Weights of a small transformer language model: width 160.
Each number is 500 + 40 x the weight over its row's rms, rounded and kept within 0 to 999. Layers, rows and columns count from 0. Numbers have three digits each. The size before them is the row's rms in percent of the matrix's.

# layer 2 MLP up, 640x160, rms 0.0593, rows 212-255, columns 0-159
099:546502512481444516468586494578415525521453481495533492465460407451470535517468514496446543467489554458481499505446539525555547543484526488546465511544535557465434455519544471500503519464552541514500471507531498465486487536426495475508520540544553541406478531541513541471560463525505479478441440532463543499473506538474523602571585504564451438549447466512490588487415486498461458485520437431501474479450518532455528459480530514489501454485507516509491501452545529575437490494449516
108:495475498508470522502477496407525513518509489492531526485422376458612501546556481511460488518445458512520511468559443417558518502482522515492516558491540490506546519478478474545462568497550518542490540544455526442497458501516526490480497502540469491512538539473553591513459480530483488485519501504563465518494539496514517450507458529476555510533378509489480536574512455578470558453482470437480459463458635475509424451482484505422524499494526500547435466514511490469454438531501482
101:484518563472494503563540528472504550468524470527436533529502485590481568417477545470458488537583494520496519436488476518465457549391552475407490479469552479523538503517530499523453533504535501491555521513562482526485514476496517466483493444500502588508439500526491451402491489533569489525548520385506554455493500491499519485396508513472424489514520487440494531541535442475445538496505480560507489530524481562469479467536444453518501403405539485485474515486448535506511486472547512
096:454521506538501523438458511512533419468454473445476502588475483493509503484476569514473475563499513561498503551452536468449422482496440529562509563477477492571529488469621491479417529396508495502507498514566448467563572490492482524521482515464491511548542524499434471620493536489539478451526473508550528546514504479474453511493550501530505514536597541560461524546489489566496481505519487446466468453457546499483554564523535483533524474513483447515420483525477557525506455536443502
102:445540495521513504473466445522450502468549464506490412503471450464544498571546524593586529556518540452472537469473550462468551508517528586435503443514496489440427462530509448470505445385448513526420449551520503569497508456549492453535478543476440471470502513463522459497525484517481473497471505514469522493525472513466513565467471605553518528498510503469524492492517593483502527542517453470502463452445421522539500415496485500469527523465548412472469515498490453562531496456509520
099:445520563481536457511482515524460540511403503453529464532545459523512498453484518428496477496510525503454499479461536517495560488538460541480544490476459486513466593501498533461483486475463489583525501472494561437543461489514539518493527571583429485483465437465513558482481466450421513590512518553591556497568530561450532479530511522460454539599504500585524497504420495508477485529482520432504487515492409503508438452461561529483572442513526466495430483493500492551494553511489489
094:515471540509538522488546524477481498522564534533547542458562470547463520513510546502507498595616519529548502457432520492507449531534485433451435527479512484500534526535542564531490449544504446513503470490505478498482478508498540515460535479612517441461442550474486484554487461511443485494591548555471486588498385550442511527502454490506519509478505510534518493571527557491522391526520458456484483412532471482462507511470489565478552524489502470493453449495585484461525516489548446
097:498589535522486505449552433621528467463501426476511497524533545458460496531519495480442426523571498587488447503469460520469483515502477409481525530518543496578509481490520491448441479467533517498467475542482507518473479499502500463490505533415458454520513500488507503545490567557483392524540434566534523543492565506527436520493494519557474564495468487496508491563438521507458507496426418503437488482454492411521485482568551570471461502453469528520443493493533519484462448481457463
069:497450496452470470469490573511536458514534438469502507520494487535503490501503466466592428481541502525510487530466496463424569430454502494437529494450507511489490499500562458468517468500585573548484513500552541414447522488488559598495505479451410541464564434511524435496443465515518511476542549510510560505514528474463407520433433471491470500538495494529476506482514584551450559478462527463535538449538492624525530475437484512452533486462558491553506470491508551490521482477479495
087:546448516509495564531484387514471534517557458516542475473504515523597449527443478540502467493523473471521506505463512467507447450477506564469523549516512524427489539509495513521453478465474440590535532506485482521473506498470432443458444441540471428431602559447550484494519443548468469507515584488505522540397489464412513502444506541464475534501573531499520441494436489466522499527506444471493456491511541528529525487498468515484517513439486444491522398520515568453540516451511504
110:456471477488584508482518442521572587530477576479470492511429458482465468488493543551431501544420439468484488523489569528532466565476474431448514437538554503420495476513458535547489555464546501475461477501503479510505476510385476485548531461494505475468491420479480422519536501512498514565527539476471528574525505464476489569502508530489514499444539445543450534588508511501480486456491456523532488462519481516578495477523500544539527537432493503513438509529491580421488520469405476
104:519431524451507530558486567484453554524567486518537387552493551433475551474465523474481530530492524541541432476459527537525546500525503513547440546483560482485474495406455539578507449432526503451481403537441446472465481505531466514481480539519424494481486507463457501496448546428480490507459537536496599417515495499502418495449472583555558493483450495475471501522498544484509543493488533470514496466447529471450493505504529573467519463487496465527492471520489592513473509453502441
128:545509435467437503454467524431508434569475560502548507525446510539528488480552566491473520501480487482497521531478435514541457516445473436488471508481481525526545466476517458487503502575501543546490568511474406473505462424483411446519467539444487517520561504467470444470506420486506488450510476522527442573554449553468443549528487507467447404495472562549446517411488507425509531449543508546584539543525440561533551504516483498485476504502532530439532453515537502495517480490523548
102:539514510473446445560475556532451553516531447507515463448541468543493519549461484456568558524538472516538547406510514492431508476504463484482533467484425463480519515477510550457489503467505524573466485545511533460422496551497455529486476488493519534415511497542564475396450539524526566533485489450500471509478453441457558505534536502412489427503528468466482540566486517465362444547487455444485471478473529416524524440492479558484524547544523544533490503530507516554508472534494481
112:559510480480476497485528546459485538468525483510455474511491559554544454521560472469441469468538495471519516473563503514467450502510504471438514501527496432492499475542509486502436476537460508521499485493553453498500485480506526517537555456577465531431532523473545511508532440483525522438625528552569495528442456548520437518530536485559466440514501515569422497539505579514406516546552566462558507572343502484456572497475536516485442491550455457483490474502468477536513517526493505
087:524558428513486468504472539468449536589533478503573482495527480495439467417575488505506520484510624521537535499497521491500452504470507508631450447557512512533474476546501440552430486439534526507424425456475500508458466505543519537484478576520472443516549531501486501542527451517469467512474494465463518497529529452438564446572482513558543449529549512546510520482501572511497421523459472498506486470522486516543440485463462546473495582412467514446501502540492483517513473490531541
105:482464505525503460555509490519569549489547446497517510475574491444481587467405487466486536467491593493474488486445519483451511499525463562528553484499540423570530492499503559501517414508510432512470525492500488516509419517536490481498527453524467546425544513515458476523476471481472500454522478446538531526555545548499467527489502568465492501479556526532476500488461518474447421450544452497411429424563446507518473429489476497449467612551463497485482472515452550456486545549436507
107:423476470524475553532491455495488514471447543506562503503502590465492523491533560621528514583453509527539534464457438507532486504429495430506522586518494552473498491451514502505531504495445561439544508513530485486517531512495512511492548534551513441522448488554467505481501433532462482498465465495499482524500531481458502446469473591422525483548469541564488529544577445519484541483459422505530491507484572557468515511546430575465559503524437558588478430457466535534451510505492504
093:523510533563445497539540478487439467513469412538566428448574488529488418544458418522498499461542532490485537510478498581507396486482493506397541515485422478433532559535553432440489421479553589509459525514549577512587505491473468460504422460522489538477483443484444491467440473475506468489468480492484434480491480480512446493438476498438495498529499525512491486494518491489537529483543542461526539474475425500433493548474487491535506481488469465537521447491553477504557520474488508
111:491513464517477553520527492458498529529476493455571495463519457535426490442492511522515551521467517499493523499450511563487502512474553507489464500483487579495553553471449476444460530483508468469479498474457543471452453496498494488463515510550463509552456436449442530564531451505453515495430563495493502533513465464486513666431537454509530458432463526578476494464538486549512470488534535588557472510532449570546524540531553505490485485583478492496488451551535466511489477590477383
090:549492589468516475446484560454495540531536493506480556529503509475495465539546471519474480459515475506524502526538439475491495467483503508439551504428449502520422541510511469497406509458484519493511473516469545510531485498450581454522500550531486528500569498452482489433488496439416459453496475433501451495397475477446455549471491441505465523553541456484492453508484464562449549494603531538507464540517509477503511524543522450522449525442548442482480485539582477376448444539498568
108:455486543495533552428519448546518500557437451549496461533525542435447459492519500483561481537543533500566561521517475516492508521413534482451540440491521557484518502526476542529458500469471526385483478564485475562538525483552461504494555533464497476451521466501484496535506567484468497486575486518489535522497489465441441585536519491456474468503510455473515474547512472426539544576392488520425505478496441424517523515507445541455553572550471473509460462475551466438535524476565479
101:454527454503572545489554481460550536557490481508510479499480509480535492489483564444474518505534542427478511451473498525436544582485561492461507561541407499402503470493498450422450505456465453523502552444537525521538517467422554472456552490514459470484539506536529492488520526563519483591420528554458497505547435516512506496473469462471519486572530458525471538519494531575438544524424450542525433502464447551560533508488459526457439544537494499467495491524516500554556530444462542
105:544503464556516456520516425410480512511482522530535569532587547423462455510545539509456468459523459522474570503480457466615435540518503489521416526516504441493492476494561493420531495531508495456505542533520441499526516479505477498523474528470489544541527473569506484434536505481546451520496465509505464476469473456512503522500543563471442535507555503456522529474512438523494500525461506476471451428556498501524496544475563533424511459414492438498507531554421523520620450575520501
094:517498460489547492481497535569501543483460503440484546515399551604577478491533458513493511489536522489537556519506500494527498542463498513523432438485484525442538475436517505506560587426504566519514485522547585500461543467523438496504511475517506488465525474497425515464533487487556507540498565501482515488464504503531448599546529432543471460539413465535559505437513494461514474571440504456534506479484538473557512510468519490525526487513537507608438479413526546409480450504483507
102:443470544504465479491507485441510531509500441499542480507479418421477577541504428527520538500521463518541485455502520498492493529521527552472503487531467546516513469524456600412524466533433516508494531482501506497465468505552444515483530514589466452499512429524501510464550594426529427405454459530400529547553495455529492496471494520420518496509506502503546456481482478524514503442508528428468501509486512496508552456478459467613527593502432484564473476567533510476519538506474440
073:526455554471451535500464509532512494459469586519470496470467505507465512483525445486467447507512504517479522490537495518513453504518476497489527553597496439499470485479469489482547547508473529517596567580476513476521536462493498521507483496459469495521503493534482441424510487446451500523559562558419435525415496487510499524509430517448509497527476487588494404522532475536476548489533464503503491532377495447394420438544481479529482481465510467523550523566475530446489539434402459
101:490490456512506508475494559456477464555524448469558567507471463494468562492438490542498518467518496454562523476433559464467512442371474524475483545514612472472502470508468478551467515483464461494448527486527534482529499467454525498490553497511533495541510584508454545492514469483548471556542474508547489562489428485505407564464459584455470454579554473419537482484460483484563473471529463516511410497528484583507471461523490554478486474492519545481553492498548523440443507520477566
081:484406519439512476433530529481488436491485499499516465559494460507463448473552462491510442507493451498468553477498493474463517482563490526487480503500465481545472577474512553465440593540479554534557501473516503402485444505517539512481539458534496442454464497472436526427558467471502539481558508540538472497567519469490515539422513491458433459554489507503421487522522588379465588447459506526480488464576546562487509520486511462555559509536540510543480490473461470429492494488542479
098:571550493587540500519448491535474508486459508459476481540429504543490529420492506462585516527488500552505437514431465479487534516496502435524427561534452463451482490533510447550559435469493520452530582513498500558541523460484486489505563508530451470463506464571488440517511459515528456532585553546496542498524497508460548424514463509486490459479581488507449503499428489501584501496525476512518426547474549597448488548459509506529539552500526419556500549451552478537518551524524474
095:461505534505489498497501460513422438513501550487498493505530472499611502496539470493545523556549448481551473500521552571501546500455421563521568559563544524513543497512551474483560501454528498534496527494500549538471469545451568520568520515558487505505442502481454450540517458549517534453499518484491528426459529592478522543537539565478483500514545571465496498488523433476465584445514456507511541444490505549497498533521403574517491482488539512477418547428526512443583511492555548
094:487497521519478538420520527409449523479501541484500512521554482483516494500501500550435536526472532494553515525482507487484539512482500500504472498425481480504473503363473477405454574459462499517491503477592480451495448558440537461494520499466503491416476514460515515466463447426533450513500439521430459610557455520525496500505465542508427490502510550459458508545535519414448545479535461505489524462555458470466425496480490485442535440462503491580502517517491434528561502581543505
111:492487463467507496567466530461554508456513483537500459510453516533523477478467430496641511490421544508479414453478493550409530515505554499520486481459573516536513479482558495455474480483530534501413473509479495488510408537555561547491472466521487521454534503504539475547506513543441498456519469453485611515487501497484505548479461575510508480512490468521525543503505511509454451520489429382463508596526408524525443448515516477505507563515507447551524541558482513478455548467513469
099:536462517489486453487572572446398468488487547531488438518475495503517415569486505489486487444507550522537513455485456488556462466460468477510514453499522466581425548504562455443471520449474446525538476462485507448475450608533442506530443563572502480495490517544470523549510467493495525569471490533582505454428488453446499469489511489478535506545508462563461556501494484549474483534590536456460433541493511593490463495517500513500530482432453503513520512519465494485411486528462549
098:508476541524436488460525494473417546488477465508484387450498516446469547492445493511496493457481459449487567528559452535483512513636466510442564526464543495464468575518549566525436482510491512501534534554525462495454484498504522525525462542568466488536491532539555510508428591453504545537525503517534475478510508501449550538472521572516483495450534513560531513470522519449531501540531468465512419511582476472548518531488510545586512476609538439509526520458492491514441499453522530
095:528446518532491512508456485460447542513469485490491504411557559491495505486499535443490472439515543459544557460597468457440512550553441487412519563499569481481490558545527525537472527556479515606538509505440512480469493503556520456527505530510476531531479501554484511479467519569441566508507416457519548518475522535520565436546459481445504531478488477473457548544508447506487524548507490489474438480449480619495545579477520521471516507474497466524480529467417584524518488501488423
095:462496528514532529466481517476443522512530458557477523451535541554497497545506485552517490615467432540501440517525519471503485439533459492430478459431430620437465533462473515539513495417404555536448469424535489534497533520509452461494456488511540443540464488539499428540546504508516484430529516516449523521542460537551497491517536492472542496535563506427540559576495499521441472552500498490499532498513492556518504461452500554450523513519516524472528521532548479498607512515419529
104:455512516502485522508548468510472515473505502506564509575486429498497470501531550508448449525474520447568556467505445499505457500495515449511452437516497523575507512493546486470493497527567563518516389404460552560506458479462556481502528428509406522463527543452503506525487464519535536521511522437505481492500506454424500505447559532466457430583501537458462483490478514523504552441502461529543495571431472494510534559464505464531496647519519494519541440481463463428498460546463491
106:441457452523368476430537534469425492504529494522453484500513504476498515481524459440469533493421478512564561530524447499398459530504437504443420514492473427485495533472468519506511458489531529507497541494534527485530531534529476491493495514534524512481486477545579518540479570498517491505514593545541477555485534494510555479509525528461533577437473526616452491582471559517490441510516481466472540463499544474517426487501578573493550483472483512416512506444533438520489517542484526
105:520477488527534490507489524491523477493569461439481467484499475454493463555486482517473602480573553524511517492464523523445493522534528465471469489518552548498445518455557523524511457515616459451467489502501458488518588445540537438525464516531486520457480461482437479542524540483484438504509449476472541447504496476519478512484467562501493422454569426513458589570516540561547495556480552480516404392505456507482539570492467525450537519492459434566509480505459514463518492486509404
082:540433539571509515494505464562565520380456493539492492517434503550493541485472508545531492550478529516568490492543518522519427548556529474504608469461584510495463502576589492575488513484507522504472503523509465479453517408524535505508414556562474492515476563491538484455504523403431479512537427523508458573573529480500432476578464513476466532502484485497476464508519540509517494515525441509573495435527531470509491510517487506511562467526520533527520498555504521550499532465477431
098:460451438501511473542495523489500455490513545553487502476471491482425538531473514543543506560499496527529530423468464506499501523497444502529484469572498518420536435498551433497504593422552529435502502572452489487467482440544495451444527518511501547472417479542424464465525492545528531489469510482434484482502456462456549501550424573506514479437529447449522528523469496556516506492484461489427525431491563477504518487565492510519561519502432424486447532559569484504521489391467458
087:536522489507482518549575428507574490511434577514472542488528475475513557501523412479480536487541564449522516491503479533547475473510510571518446517463494455481509476452455600521479564523469559451449463541524453508465521572529455526495439510576463485490594506492441434475512528440433466479507490527518449442498524518498454521500486452456425529514505547521524453446555501425540401543505463506525499486519465444553478476506490499464521543463473520516530475509435489533578435505541567
108:493511408466553499468476387495490539552511539533500548516519475552451490506500495516488487506443543499544517505493474534460547434437499464417520442448466498472537452426474498475512523445568503542481430532521461486510555486466492487528490497512545510533460415438568469453579459504467449487517422528500442524505483487572505517517458486524593489583525572522426515502421559559496497456450526496489474530499484522532529544518400505420514561541545543504498492534524512532514491491544513
# layer 2 MLP down (transposed), 640x160, rms 0.0593, rows 212-255, columns 0-159
104:481549518500576496472548495481555515518455518467550529485479530494447453524559507511474483519505487557546542491464488545522492484451521471566440542498465556596482470528468495480449523508469498432430464492447581447458457567479491540517507496546497417517486471462499475528563521465509582508417466508435484511464525493552487487506543468540486450493353509443541514471568434525497421483529539523482484514554484499592509514495539530491414484410467537494472521493539501475544467503444514
106:513465479470514494536489518557531506548407423493500528567514529563487488468467480507519521497519483491476558488558442500417487455504499477438528507462499516533538511437508494470379566463429491515419525558523493507515535519473523461492449477515459413525487485451508526486508506518451461442477522519477445523452609501475471556469499477534531556460523563519462492483534465464541536534478489453530415527518547537493459500562456567526517526548530393531473481430610472490499463472504543
102:528494468522508479431490546464564453484493493482555479495532528407561445469535470539590449464428602499466494539493472413574489537458482442495512519499515503497567422498489557561532466545520470587467508455560553478516493513545548561490549473465507446486492500479514505610551576490513469511491474498476492505572457435450474531472490508500536523458488549511466424476512485471519510554417489498554554500453556482529534502437524473526461544525506539501450516474515440530521445502468483
091:528551468416465496522532524483430615525428498542459506494509436520536574618500448494479580427532468541483483553501560504470488574529531464539561511505435554481516487562480473557493441486507482460516532461544500532464494584504548485547500538497519514488486422498560551437533521480473495505536529537523488448470483467568522485524516500429515448470503433450531547491532526481472485432489505436490532497512495509481535490525503460465477538470445488518560450488505459482556484600435519
103:505522489509526493497492521402488462468449533414464518471560503571452431447597482521462469573502474510583500452506499508526479448501493507472475505520468468560488437476497506566473488490418608523470574485450470565512479511575476458489441472490519562438526452464462486477451528477505450546466453541503552526545475504462468526495549426538519482498495490611462479492515546543435481481463519515486508494550540495477490554470479504504557422527475456495484605547549531498478540514487480
102:461443470537468512541521517442390468502514563412447541503463507515458559513517497527547529526505479445467469450506411459545495578480483483504458527515524512489528476469528511477497509489574514518495540486522514445525454518475550429561527437445561477413494528432500469564486512524575484492479472454434546458469560475532486473488484494536465453451486500533472590494554457437506457483492481530534502537430492522473492481534523448520520487470525414497480442506470429414529522592564505
107:513531531509495534533539560486491488520509503464501426510582472548531480514480501487517491397478493420461518547552546477500554526523440428442539493508582464530486498560483506568565474468585428566488492499498542476513452499525470495519527521486546531556495537471464524511459543516540584502528444508528530452496572446428581516430490550569461559511512512435560475480522528437508534539477457473468518487432478514508475499512536485465419487496547543516559459417498529464575472551493486
110:550534491589542516505607525506495486449548517559485471452473511526523505548488482538521503539495450545493459489477471526510565494498511504501532616452593481472483522562478482546501570453521444483529573510512520520528504442510467478559483389469508480531508458482514474505512510521475504528452512501544468428500475530503463547470484526482454494515593565481462546519495426507462514522501486492498534608477442496477489468478417458432495575504588478522555488437519493507475420480583536
080:504499524464504535503471496563588539486514583484547504529597538543493547477516553505523521545504506507509481510540467512543516531599483511514383535437485505532498500526527506526549615507577566528483532559448453434555560516496468477440508498480457504543528493553448512522481542485548444555559487509468499535466497527573445517551538495546549522558529452517491510439528511480497456600428483530474528481491528499469480520532554538571557520448465476534491501480500485450494440538434500
095:461470568474504492501526508467534443463600499513420472476525503515527446553487535533568547470568498480511417546597527527518517457476483529471478501517534614501495464472519469531421463573458479554495471552493506561446477501580505497479549521442507516584491527467525534457486486502418534499520434478469476530535484515475538470534510434515473471474522546497495491532518492452447587489470516490499465544537434464545507542493506483502510513500535437489600533477428574472492589545508533
107:502555490481461550486529431549515543493566541498526562576487591533485404551457526527542524551513457567503497469474471440483520466483515476523440460425466533541451494525505575510474523512553486574466463445448498471549477479487477506529524507554478486475396530552553502491546502530434483497455478489471612549514482554545404476504549485488492539490577480494463539509486449529462500492466486492501476465491594550505551550478530485475523425555524497456548542498463528542453526517498534
110:451508467562463444488504570440513417550451457504504489430515510471463489499433468490550486586484512470557574513449512553448517478439487569416518473506503474515580508528530470417479460585561542479434458529446492491431492530535506475517504524512574434466483448535523479506486537485487531449476503476526471509556507452458498491574528483494488479434463490518506519553565494517518478492512496603565505496489515583513573516483374501528513511511450484460548517518514550492516496479466474
135:485457460525511542538532572475557524493531506472484541503516474449438570478516423499589471544469465493499544442478502518492523539499446465440485500414496464562521448493495502428505423550523545527533507441453468450479553483494565440503579537474561551458529562585473497511463487475502511485478542452542478456522490472546524492519513451499382449468507478507485563561480486522473518486488410504576464540531489523487451461534488457533517494564539482461541456512506508510488558566409528
094:502416404526551520547548515518454446503493435512463488492536530558445557432481491500526461474502486498505488501492499575542528502451499504543514524477475537552576472421418478491429517517513468490511509562484471490541499436516511457561456514511540395521550566536490520504527520516494501541506478503568496492454467466462439520531531503531492499523494486553521543458500468426507465514462492454491584523515649450460476504561495554511610509521501453529411497533538546516498473453490505
114:460426455568527435520427565471488483454494437540495516605495492447495480497460519460470539538469475530466507517494534485469483558471528511524518581543455549462445531491424534546573492507486541386547485528495532524540444447474468500420468480494496528485480526456534515488428553552469554391493437541508449534527450544552467540495513506484565484500505455528512525469509522465461430537505444475572523507504482515504556498542520514513551520514531529493491541453530545448531509396512531
088:469496576455548494508451496568562437462467592496502484451503566535507497494469540498426437498646471442483525525540438523527553484471550529554526629414456475502502466454493514519571523519509463485480524511577496501505538457417559484552535515475464585491451539432440531506524475467470515481498517578535484483506460530505431505502496480477522464507509482470476490494546464534501565592522526486498466487470541530465519481507553502492457461448533514473456503497506516568503497499493466
115:514557476584545445524539495562532505461465483527521538483496452453519513513572418436479539542506489542469513536517509532512493487512541511480494521496568509461478434482556501503508573446513522525547532606528438501543532515517509428505521486548456507538514459488445571521498538489507447450463546500486408478511466576474525564514547491514532380539500498462513547492458506544462511467523483507497526561432513493465527510456580387480599485524502510461457508531554412498483502455521484
109:494553535541541470523532573524455509490476540509421527461493474503501439534490541453526474557454451450533542552436513549534473582485474557421538522538468500538471497458425531473547497521488498487560452483459537535547461522539543500583533510407498555504458535547504425515503510430487551531523536521445550561533539517555469555466460407532441544499493450479544454593574462497467468501546538477486563494503494476564522457482525490499510459469485456525508504496417469485539459506469487
093:467535438483450523464485520453432459535468543442483466422474484419507497483552602496420465513516542539531462530448495500545473554526476508434431556522552543530486456530455495526532522483473496500434555457562398540536524456496408578483541484501509575531493533466542468484494508447507482500469519500435531569480503518535473583542492458461489540549534519543509408558503510490506463441480505521443475527510479451482546484488562531452517492516477488494509516436514500419449477502519439
103:538565467469507545525483564438458554416486449496528510458515500469459494503460507523475493505434431441472556556541511553540467504484479494425481518470521451444466531527518396538552517484500447559512518559451503476508511441541517512493399440433437475566454515551500489517481539508531495549487499462563504537499424488461463444490561438509571469469473568472571524513544532505558503528474408518528490488497543490521532523497529549521453494420462496511506470451548475576516485546536482
085:555566490551524486487549466498515484517494564484510465513473438469516510463547471484493523506598528475549454518495487434501471534489491480456460537537478453536486545495522578559454502530576501475476521499523484507493487527453431494474408469463466444554440557596547558526425517457556542496560533543503581517536511554420559474529408535579541444496453525484469525454427521455433492488523556455487494536483491456502467554546558538515521521499523483496453491555466462498436532500515519
107:534480548529499473575521521520495579495461499477385559533549495519499487472505603518499488507431514537469501523541495533502506507542501592582512534518422552514526530503438475479634508489501472566527439466537507480478475499466531521550508490499514516457470455529466523479432489513476535488544477495484473473511537462524489613541512503480473462516528458539516516496444454520535514498472590555463482474558526513594513492481560463441485563564443501444441500491530515460515437519419480
107:538502519517486438454478532548553476522461508489554543501476501582482477482451461452570578486460467526449499587434497524553483483503482488580476484511550433528477513593498540548459497476485514539428468476460538508436550525468442533520424555492496498506481557519490473465494483451528529512486550519477432577442460560551499466453531455556487510532460485465514546497509491476518466522503513458541440479529507526489563474414547570478545425513586502515485537417491554488583490519508448
100:542473462436509504541547482473588502492518498526520527441443547503495496551465530546470462509522493514492542465529507579470469505541478565441503518495518404508565436475505534563420470435438541473515462462496495526484539482561510415394452473480548504459454502480456454504478480564510502556470483468527572436552490498469471473542534515474473479436494512495528559529503512476577522538437430502507459449531528453484562481488430504417532526501421528462484544489501492575507472443535545
095:502480456486495484539510496513515551496474480534409600476474473425454440592447483551523535559472536595486486526516547528514423544455577491479501539554459446555514475578461565423479545482518571531532454522489523450471469471497527509426494524448400516516498508449541493539418466511538504517461482476515531411551515472483500479522479488549452496394504533506517510518572526462511445483549522532501471575528467474451481527523495484484490524532473494472503477522481484506549566561503491
101:480521558511435526523479485500497516461503477529484513462487477498393572447515514593553534480535558483442492457564439484439489470520509485539505545579484544523504495499454496542500573497551469490559531448472526491620495498449523477559496516508450493550476439513529458529535498550599504571567452520515481530421487508505480499552439512455559525570493496463544420490496424492456587497499556488528449459480509485515467516508519428515476522514439505471580486512526529555496524458539499
067:477474458478512473423450519493438432461522409522516501525530499454532422439515467481472510477457477488527440444480503500522535459437480490493458501499532560522537462481499549574468523536489453465513491510422473437495431480494523417404523520512521517522495512497461525470494539521521541442505460405469529463576493446529515465523501429568499492549527488453396489454471488482447448448472510486509422471540458522538545511470460434460528496534500456552500540458504474520402471564549536
104:473530465435438455502513518518455474504497511524474461542501542452518494475468542400508551470472462532428504499544494507528438471502470471501542488456476473499592527467588559487502476554517460484563477429447582576481477543445535503574408482517489511407515539511492457496564500542503491517545506519484497512503463468475561566484460399522507572502508542541470477559533526448428471482537501503497489532571503566470520532439423489501526513548480536508570452552492543501564479487468498
079:478472524494543557538450502527498459587518506445492528441521503418541527481477580458531511527539464497546510487466498537562453504513480432496524466512475484459470509521484461553559529476582449510433458559472540515508519461513466567510507505488486578575511507511535506533454561456484539494470491544486429460466482507487443486524523547492585446450561467480531422504442571525541428511528545454470536556436457479528562537451477492498496526477491535462494475462552486551525494377450437
089:460478477429517506471496491491452540495483515523528532451493531465400540486519418478468533518446416472499519505496505537567529477487549535413479502477471545505429519423561549504436544493471540453500428468565471523473486441484441513467491475482496506568442562509543480455476496454527565522425504507534522446455478555535479497445482446477556485489500447497424572444545457503512403493506478560517482503493466501504429494470463542426439515509487541442540456425463483539519472456459517
091:506505562476487497440539446482505474503577500547514494581501501466517466552536494483527545489468523554566501475528543473513508434532475471486466549569472515527520470457567532541456478506553466483474473447443460471470522444504452476498509527533521537503529524484569566539462480463562574561439556510508534550497534442454434479454525502576472479517454493459579450516465486479408469500554542441509469537502452465531539509500480485544588472466531528449605489577473479547483585490448517
087:449460474473477491498444400517534456513482541532458559386480522517520496539450517515579569513465515503505556469512499547525483518484491425494547489509530527503453451583576464528525480550499439473476527547495557482518468510451519523602451478527490522516558484504446519490457457445472509407558379559544417429476554512514516496486505491518480509486513493535515412519493467541499494495503518526420443529467472454492482539495516478433453516512488525530540460505497475423541567524463506
109:537487478463435468489530531574459550559500456487519519455457471471474464478454498543508556499503496494488527452464571459493487451438496504490529476478636437524563460538494489466528508473582436467485517493580469437432489465562476472550508473431520499529499463495522538537517516428567504494519482571492557491603550549539564509528477519522545486487539519553529430472468444504499512418530506480524520553449520507532502536533551545558497534474508566531490486515455521443526550528516586
105:477517560521547461546504502496616449539543439446490533418522465400423517462490477566496442563480479494512471502559481512569500509425468486459550531435550539464458488544474508496513480517525467563516476486556481463496493471479502537496469468527526549529434519461480436491581437509494560507472461474563498557536501455487448496453476431526508520529452467463497604523476513550400563545491493482477527487505501527459506501492434472488470470445535510499528461441536449479578487504517464
102:485598443483532535474533482490556474491465491514546535543495594523482473584555504476501462512458549523459474488485507521533580389457493512435436492516449440478504471540483435502504463504507549577420514529498512513507484367490489493496461470455550523419518511542531490492510458527547475525478492509444578569487492488441435498463471532515499514521534508507482448542535537509496476494394472465522543476476542535444487511430486497496438482478586463481447488539462475479514581526490471
108:528474508496445519536504530526528524529540483503537481521493498397562472488418545565541525473533557518455538513506600441493531477450478475490536465548495546427455515553477491544490497505468444434438512523526502549500511452493500582497482441523485526529448545405475436535443542503516528459509434509489458445460446470453506535455536551529537433535518547496476493491491453492530523454593504534489547612476447512469450533530523504469487564501498445501516456507544440497495417550453469
098:547471458437481490447532457533516448503527589504549525565420404489469485522454534467470466438534509501526566408502470515475540541524440516513518480576450534432515509524479494467447428550474470449517534473450490466495508545542481485450450497518511507536572484438471560484471487505526549478552442493509477544557559544412485528533452497486416489507491424540499483423485472467522533415493470557526450459551472500520493548495543519576503541503483472507459500472508563543515464492535446
115:489426530510538496547509580468428475535508466519447499440566495472475487519597444544508436536467518548495432497436437478456450502512550438446434538515474482554453509516468535581553506506534468455473516548500552550444498461544506496512506503550466546563437440517524488537407441536550530572494446547467508501460455568568483491511489462518545467476425457424536524521496447527485460519478512518445493479471563522584455480447472542495548499474485465484519492481486536470493470471501493
108:467581510448484465514492431499492440457530508510476477485470543491444503481485524583494567479463426508446491410530419553491419512491536486483439523447512466482487469426507491497480466471457458514475474472562472566467506443436416439534535480458443531516475483477569531513582443484584509521466538492551560551463476475455441505442454541535554465492524484494512557527492462509474468520506405513458449517544469484503508541520538504491488526408493508472533473469462484556462434535513449
110:520454543519451525453560457493449510564457530449535488483456384456578376503544556490516465503494489481512496484478492439500459506524460539517539566525513548539464470485521566485561587431415435533487524570521520512533530483502483487475569504467475490557493463497507455486494500486512586470502504549483599481464500494495525497520516540522492496561524438556527490469480482497477453445513560503490493485468488491500558435531555458437498475458448549559445503526531468529434459469535420
074:586583436524441463491502514461473504520452440462497523482542552511521513486508489423554606433527513486486492527504494518463488486475531463433475596513430481544500498494552495502537502457518551511519540508458536501529565537479432534465468474467469478453484473499557567531454504490592505525481530471470532489460538504481484561508460501581542553469516486608500525453516508445508514453455530451501524532432528451490576527489577563531445535455569508472524494472539538495476473547581542
097:477456509425490536576471564528523498462487529472496443472520558471555456530507479518506559538561523557429476494519514447445486459456509534488459546456529537509411494482513540536497476541468507461467545531521507507496526483531512509551581541464450542558526520479569518471396557374502493506410442492520552483523484555542501457460533508515479526568424533442513471509482455472499452490525489473480483532530490491507507495520595461482545492468472515578474568504481568423433534548500495
080:486427449421456524500475478499517500488494546469597468533527504509474484519490496493528519508507497573421507481453478466455613509502567502464503441551485455447496419495518476473533522471495429525533546437532520558507490394393477525477511467498552467489469540546481442433519533472494495566486455485445554438520481491541550507540534523504499452535554537475450537483583476528559505505550477490522533468521606479452571568469549544493481529483487488465505496531487488499549556550514462
098:477464455491475459521585484474582483497521526552466500517496531503529468537418447533558545435524471588464529493482549476483483511453483422472488487481582472540528561502552578517442408513516502501474554511515478458557509539514454497487546534551578461561498522483511434547423532499481443474517521567485503443513522481552561505444555551518517485450519526495475422513525503408535467519431481494475470550503516516491510480428478523530543507546531538508495474495457457486429546500460404